config.yaml
norm_eps: 1e-06
init_std_up: 0.0625
learning_rate: 0.00581
decay_shape: "pow"
Each number is 500 + 40 x the weight over its row's rms, rounded and kept within 0 to 999. Layers, rows and columns count from 0. Numbers have three digits each. The size before them is the row's rms in percent of the matrix's.

# layer 2 attention value, 32x64, rms 0.224, rows 18-31, columns 0-63
105:425493463503500556519528512598568538491487486502425526495477525591467472516481456559445531534535564495524498499464469568529455468521523537470485542541533443466532526524487552580499447496451514
108:591529458459526470477507420469463459429534518423518458515455531537503517536495460452461484518405518454564535506564551514502489503515560550499532462534489555489499502466523454532465503569503449
109:503414486486518401528462508511501521505552482544555533456526476523499544528477454495496551462501485475520574478457509516494466479410472544590573497531498533566504530491519468566563542448516452
098:484473474548547535463375502446460569525518526457510510440544524460403411567515535545494551481505500480502485487488523528512549524502532496463474506448479484510484501502487426555412498502495523
104:456461579475542508530561472456517448463489502469506545464542488488460462464485455532540519463454509569491453435471531519489540445496481519549578461513527526498585494486455442512417476565549537
090:452478465447506546495553475555486475534522551485499463515529457486507553472433459446537490567539495506498491499487589471418554550496528503579506514427565454453436528517517432523497518496515559
111:447537562458497482460468569481463445480432486511560443555432539466515531490499442483488566495465549486538590531512521525529518527530436460470476459501436470444551452460484467462476519531513542
102:550503435520488484494500461496434579426573562551488463525483496498517470522554433439518541479462476473464574483501495439508489470537456493499476460504550471489462522433449476495512527506443601
110:467552510523479492465513527516507531453534470505511434502528471509441526460470465530503498443535526522493504610476536462496462452531555479562511447518573542515449450436421548475441451424525485
096:508509471491522532488520540403485481471433464484517427494434531451456470497502490447496492474481536464430495540501570551512514502475480539494450511484576488490533600523451537567474481465404471
088:539521411473430535476518502497502498455519508484500458453478445508534525525476417561477471471548605467447484484534511511591551503458521565436557450496505439487468462487515441500481484491512462
091:506532516514485432528512444536494520493437503518495474414497518391511428482480505518521531523507633436516452518585468500519510493513487496488549470451520489504494522448452510559582472520485510
094:482442489527556466543499542476518462510614591529455501508469543531468492580535526461551507478540489510535539563525476542553570476546501489524507530463530503462489458581507507508486547530574531
098:468447520515465471509452471488550522521468497464474437431476503525547511487530465458572508393420530460513396495483525510459544463488448425514544549539477483464468517500526524503524517498577461
# layer 2 attention output (transposed), 96x64, rms 0.609, rows 18-31,50-63,82-95, columns 0-63
120:521493509496503547434492463425486582459542500480545438477512493502487601519536466508501448462567435471431485463413516499496560510526445425519487516451510553529563542480494462505504518483497461
121:492447535480501538420516567598577464510562497484430556482535443516493470538513525447594469515505505543508490506563453505485453491535497444486542549502534447500493448472481456526521493482455545
110:573487489533488578520521504505417549458552481459443498523465503445509521472459444569483469560528432529552519460460535489555464521504498468482398525487458486483503481471505494496503495532421584
119:547532461491527540540525529534474539483544421489458468564595481538547487422516484423482477517463570449486516482519461548566470527526560476510442510489525559488486512533529504501475423510522436
115:486487505500512592488468509566489502522449488542515493533440524466457523535541483443376412545473515505507504481564518508473526545511504487538497496422573522457430465524561486493519490507423485
095:496554519607412443480449556520465528497452527443504471487431438476473447494455505509462502448515547553503532455514449455477477480524481486545562482482473548502543506495466534540466565432520484
137:433400517489478542499493459511512447551543439530485552484466459522543484507491592501526517454516493571443456481466502500483507476444520500523568401497482529550444563461530517496498452532462532
105:487520476466456531495469505528465477563545579437512490457518488486513553503474498487485481499558579623489463517469434550549442468587543519506520459499401497519519514538550534519498471497510505
125:500494512468513481516519489488477486481509610516433494492437573497532530449465543543540507577493527505499552398544439530512531507488452501428551515551497500517521517526586457477467529571460480
123:528551553549518502489472441562529475503545500418507544569495490481499463552497535523589569493536431468549484440522427500526534530530533493572563500525458523480497452506514505500583461468479487
102:530496524554464530452533546509525475539468527498535497519550511495434521544574564491623520471492478532413463434469447542503443453483564499520481571540480560533532481458501482492504484543487503
105:508501481456449529480485493489490502535432567503520473482515440541437534483466525426573422484528425486463511512512468509492469396523556548523474499560463425460517511596519485506501455470505514
094:551425466395516563519582472483496485531522506480467488499537472496492515490532445507403446526505544458510495460519567512470465503538538421468462538475479445505504567485468539534541484463517431
101:505548526489535588562498523437432478549505475542513569443384546464426499542480521551440476511485491494507487470485442440523444500504533524526489514529499417526463488506452500524565504486507505
087:553511448381494462541539525510551533551480477554543508523572518519573498499462577494505478569460496496524472504493517514527467476524510487490537445567512433495448467538522570503558444519488448
098:499535506513571538483491447424493502493447537541512477512483529494425554527459494581497567475505482496439566519491490572525506505451451593468530526433474479486513527564508551459448495496463429
089:496524504508484474554467489441531462543478512491556470486510500536421533401503504493449530467499527568599495524543456576523465508378509510547535554489467516487497523538523434545484511485532512
100:466468487522475452506449457504585453490485584489582543440453482456463509539503539496439500558498505561424520574436462533492504504592507539491486492471504535492495556524504525552500478529440483
113:519490439455434459463489421462476520463534487502458470465477532457570508471514492546642538471524509518466483530495520504526467469524488482512549521536486508523576505476466518503430507609512455
083:487584543483546491447525463454415482404448534509489493587489478531524515452540486541535530518528495455510472553464434567476509467512477470480501467438533453505540516455527501484492512598491536
093:494505526460523446550504514558502458440477486423450498524494567417440574493532492491567413467459487525563484536497484424446476511539503556431476504492432528493519488524496485557514507509486452
092:505549556449588486423466498532536542500493466487490528473394473545510539478549442540485498472517496447583533481598492521571532516517503497515479570533469579461461480478477508497518504483479496
110:534489537535485466453433548539489482472514446574552549547538435494548506510540430476532484499509521505488519537448570554494549469459517501555493491483477466486461467491451559561513500383531544
089:491495423472523503492508498476449494447480527575515534447517515477539524557560588527501506545425540514450487504481504440479477477498539424394464503477489486514595515486496556505507446499490573
083:516464499454492485526444430485468509497490500504506452518493451459525482500469475503405591555490487489488530545482474526427585499451437497541482412462498464460412502439467474510491563462528479
096:461469517482480537495445472530507548476522481491497517540484495429550473568545428475519567555468578517522424532474529468474536544565539528535534490447478532543552471530566561424495500543464474
083:454522533541479518517528530599408474450452533550488482617465504548533554524553526504537530473441432483514552510475454527540486527545534489493465563506540538496514491509484458538497458480514557
093:482531469530453464436523546502458561514513492493559468543523522459454449474555400462569494438414500512469492481518530517448441463541540410502534445492473498490543524511481494523438504513459457
088:471512558584526507524455491473444437484458509505503545531477517432440440428479514502521617443483480516575488537555464422438474501503490527502506510468486519521523479499480441510497552467504562
093:526484484494375468547476479532473498463513457509575491523516449504557464455544485481455439528431516522537524519387477432533502524532532536542433474528450529461514485482503529513497475513566536
099:476548532553498479490470469551518513478493463510499529521501494463536445536483550527480522484476525408378459525489469461441556514551497495434516461552500498535515496490519627504505442536562474
104:516540485504495500429537543493496561463502484501454487477466550518454505466458499574499506429508520545538474476523534422484536455441433526517540506535440462515536466476435495453575615466527476
079:490536509540473481525523575517556496580522496484553494486542421563502508523474485506480503478519448460555531456481471459471483430480487537377482535534462482503462502477468522517546567428543570
093:504418503468517553520493519476589498567579446526499554441502552492505486569551523491490449474495439532488492393462528480496532517424501551484476537529515540509440462557511513494528475506450470
113:542535475514539498521517511460487544524500598558539443494559454550547501539441419509387567550520499471512544479570490542513486506524503471511467544514532510449466486469443497432497488492528456
107:491443479572418528544531475418538546476538492542502480557502561518484420515534556474476443508493513522455493548461539431451556465490464471476478503465583481532514458414481475504536500500519480
076:453433451532453576491498457424602504518549413495518491486510497548466460509543527468543465450520484545483484536461556469509429533518482494474482578460528534547536473506502491468568466527488469
088:493494534478464495499505515438559519519477509470513383497525504528485534395428409472413501477538506546497513547497581510483466511526459488507455495480525500492464489473563500487450575516543447
087:481532480497572457551469554539505498505462490490474591489566530509560419450460505464545466463479573529610488523514529415550504543509499533514493552538492527424495519538511525514534512478516480
090:507548511571522523528548544476505443474494516532458516517496583511484503421541496544452499435517489513566579488536485439516453569465438455407486542526559518473494525488473490535445535547477522
089:554532522522521449436480532472494567527555471516567523415521478476455436460484484477469460531499478522529428541527503523463597465504485488516626437541470517511475493490476492480492486526434497
101:533503477437510467507479456580510507443511513486483467507531464523565537488480548525436500506630522518497505537487499530532623543469444540460469487514540497544565501528569491467502506537500550
# layer 2 MLP gate, 192x64, rms 0.187, rows 0-14, columns 0-63
102:476475511447484425435521502468529431523523566454532510514476441509461491516510521519612488485574513512493506473481444446518498470460472548544464450532514546439476525482583465519537491524409512
092:461490496527573526492476499485511504519522518510477531497423431474542463500513530535448503556473516421569392562459446476487556494468525480536569533445433532527483476436501544492464461529531540
098:512489564521468440542438504531501456519570472508510517567607540533475504510446474523435515517516551490479501494544454559501491435429506524528530491471480435510396470487479494494444469450483454
102:538476498559455530466486464491540526510500438553541524491517538452490535520500515473572517445551497530448481533470501576516529483505487406455574499563463498459525536462467541481451582517448585
097:449507482504539459460514569549446566510496447485490524568491502438449440497550449481491474521518520515482473461465405432489518492507473480491496467480432519538447583508570520456467499481411505
091:561526480582549543476476503518461509459488375515495533455476547495561465429553510411485498491494496478457566476502505527487498413529504507552507533483520506455480434479432482461486516484553521
079:559583565507487550512526472535479532415522505473454496527473595507488412438513444464506528496536489419440556481522501474476480495507496530438524515474576497544464455528524494489563545479505510
095:462510572487528525485547441521510452492554518513511522559530541482498527501443480545414554550419501519456519464525489565570519547523501494539600455449527555506505533472505464564536545468478501
092:565499550465506494489386504565459449489482524388495536573470523486515507493524548530511552473478513536487488521503472442486412511489503508581483502404490502435552476522521477502538487513479527
109:526461491572466511484564556476521504387492490516516434517551542537455550437544505535460569494505417414490521472503460470480500535479471550512476507492477480460534439563473452453529489494464498
113:494509429512537500489508480525448517499465506468543480488455492451507445530473512470564456506450531488484450584423441525529485462440521534573513509559541525560511469430503536606464510487550545
088:522483461485578487481500419580505465532514510532491412459500536512477485435509519447557543515549480524494514534509480527493504546447550483404484505448428507558482440510469427491532443513504552
096:498522476550467593479551514502516497547543442470530477523456484519446457509427450532510401496490477567461509487516507495491407501438541435552505549498548526479527509528492546562498526522444446
103:470448506472587538454550550591497506519450566397476557447540486508531486503474391545508522518495549528512476483499528517491512509450505487483518474509447536491475529478537568554537510477549463
099:568592524515535444429482480565532528464488487565524452472463467564462463469482557493526468473462445495512562525473560505487527509506500507559438471537478569473525453509414542474551515505475507
# layer 2 MLP up, 192x64, rms 0.181, rows 0-14, columns 0-63
109:478438445449522566480454530471517444498417481529430484528472467493456551510524481507426524505446483532547492498526518583537493522515515493457490539529513572395523527510443464496437479476548535
093:472489489529511498553459551458482520502464547532541451531506544541496564515502463465480523544587512626549553478562533539565421563512441513469501554511518479476532485516526474466502459522476458
100:500571446488502518548522556476422506544532545457537541498450570513496545548446520563473530495470548540532425466516498521474503480544548511466514439487512489526483518478577580539526453536448438
098:452544469443473446444435536511518488545491616497497513479441535479507486498494469473454466509472571505521464468517512511433504548519448513540554496483555547443378485474532469513508559515504502
104:481446397508482498512585548509472519534491460538474531533519535469492490481553478448500504514507514488541533442470534492547433474529505513521456460543506416433445492574548494534442534497408537
087:471500427520465601517449481513497542478546474471555509504450579510544503460452474456537522594460525516506482513474462482512525487551469510558479522496560449454532484525494505520506593446556436
077:457418538462525410506517515524535517579452456460504493518550440483520531574489540458474444511514504510564437525439479508535537492459471491554486462520423504477515556529462494502505426551475455
094:517472453491546457523515454516469457508534525431464456495514513496520501464516520426539484480525543594490525471524518535568428536488437424509543447448421573541538566492465486525499530515556488
089:442496490519425433540470566502552510538524431536474466474513503568448534399486529440472547507504533439508449471450491529520476513490485528474471511482455578490463483507486498454450505535567429
113:582541509559549477566479465476471495499506456542499491484434477526461478527505531599448510446518489444539505475506539489511410478459467499521542502590527449499474495477505539469495515545560593
119:582399504556495523473480463470464465464508510517507540526494466463530531591528474508479457480509445507504439544496454483499540455524446453461535541512493509484532570419510497460533452497405552
090:491512469493601476512475424565487508495532517531455412474490563543487454495482541432534457531567453529496524531500521532516474521429492539421492529464463490566516456474493453520565438512511530
094:541540478518514551538470468475545464472516576424517477508499511474484506517460563527596510542587494526482472475466507514431514502469554404532479496505509429552557495548549571512460485540522520
101:497565476526462426506495467422482525502506461406596450456495489521512569516511382489537526490462517473467528496532497504512435476504499439527508447511478498495550523438474418472489465526495494
099:388483457517432497497560532477419527581488489500463491494608518413476514518487484520537473554540503489534446568447477500523468507460495520464521539510514546564538551502513518508512484511547466
# layer 2 MLP down (transposed), 192x64, rms 0.292, rows 0-13, columns 0-63
097:510493541443557513574449496492558523520509496553451502509429570487495569453440485562521450497532469569474485513560470581515510461538506470425508589489505464475551502545511524447518520484511477
089:470571517510595490567520494527511475511474501420478479541533480504508423540502482498575551521478575473463452432451462515466518523566493492531535550496453513435469521520460506535494546553559550
097:504525466522475466468554556485512511502516487454489502493464577544498553500478457522419608477464538532478468505503468524541492436573508495506543406454471469539456512507418461448454464512480447
097:506493503509493575437460560523437531494469497488497469475491456505449466439473458444507487498583469476535495433528478543485579486496451515521518517500509601493486468580569532509544466435571500
095:527475589546481533493502521497513467508556492546589510489476478501520494475524534522476503503453508596467568491553449510527495560431533483535490574516522541577477513560481432537543530552468439
091:500477498503510457568535433462495462558446513510501542471447582448471458502543539475412419476526491455494509515509502527467551525530566559444509487465469528540470482506532506460538392519523471
098:450554531489422537478452477450491512544495504506441474498554405506445455586495485547526553444477470519492493545537526515485524531550468457519551500563442554455499506499468595514508542477542501
092:505508582502549525585520505471536458515518452526474489516495490501513502538551505489536603446574493495452506567551517444523450528525507598514511553470555483478506520503525486406496456432495507
090:550469542560565472534527508527499442507556487400479485514493515484562552462509436462496460542509473496546486488493557519513517392438464489583515429506470515485447490564528507498507483511463443
112:496398534488498482499546490498536550497463433485485460567567468512562574445469492482585542473496456462514526474542431527452530452506454494461465450487516523492532454469468434462451489489468453
114:482544531516551500527534535499455529477511513499494528424507506556488464485511518501419519508479479494463488519493552467442505449547479395474454428473464471539637530516535529505438453557495528
095:527506495474490431533528491478482591480497532549475537497500477554529471514492450492446495419487501518557484477556521476448543553396477528542423451535557458543476473416490499517443459505487462
109:545468488514497458504431516424532506526468493562505496469484539462491463501470527488632499495441422538457481469520554462426469455476506524553473509462528491539489567597522491546467493479504479
097:466508514478550475491561549528505411520449515388467482477509509505509495484538421547516495483559501535489443495480540465421510542451467388477535496480427505517474526526513479511565544469482481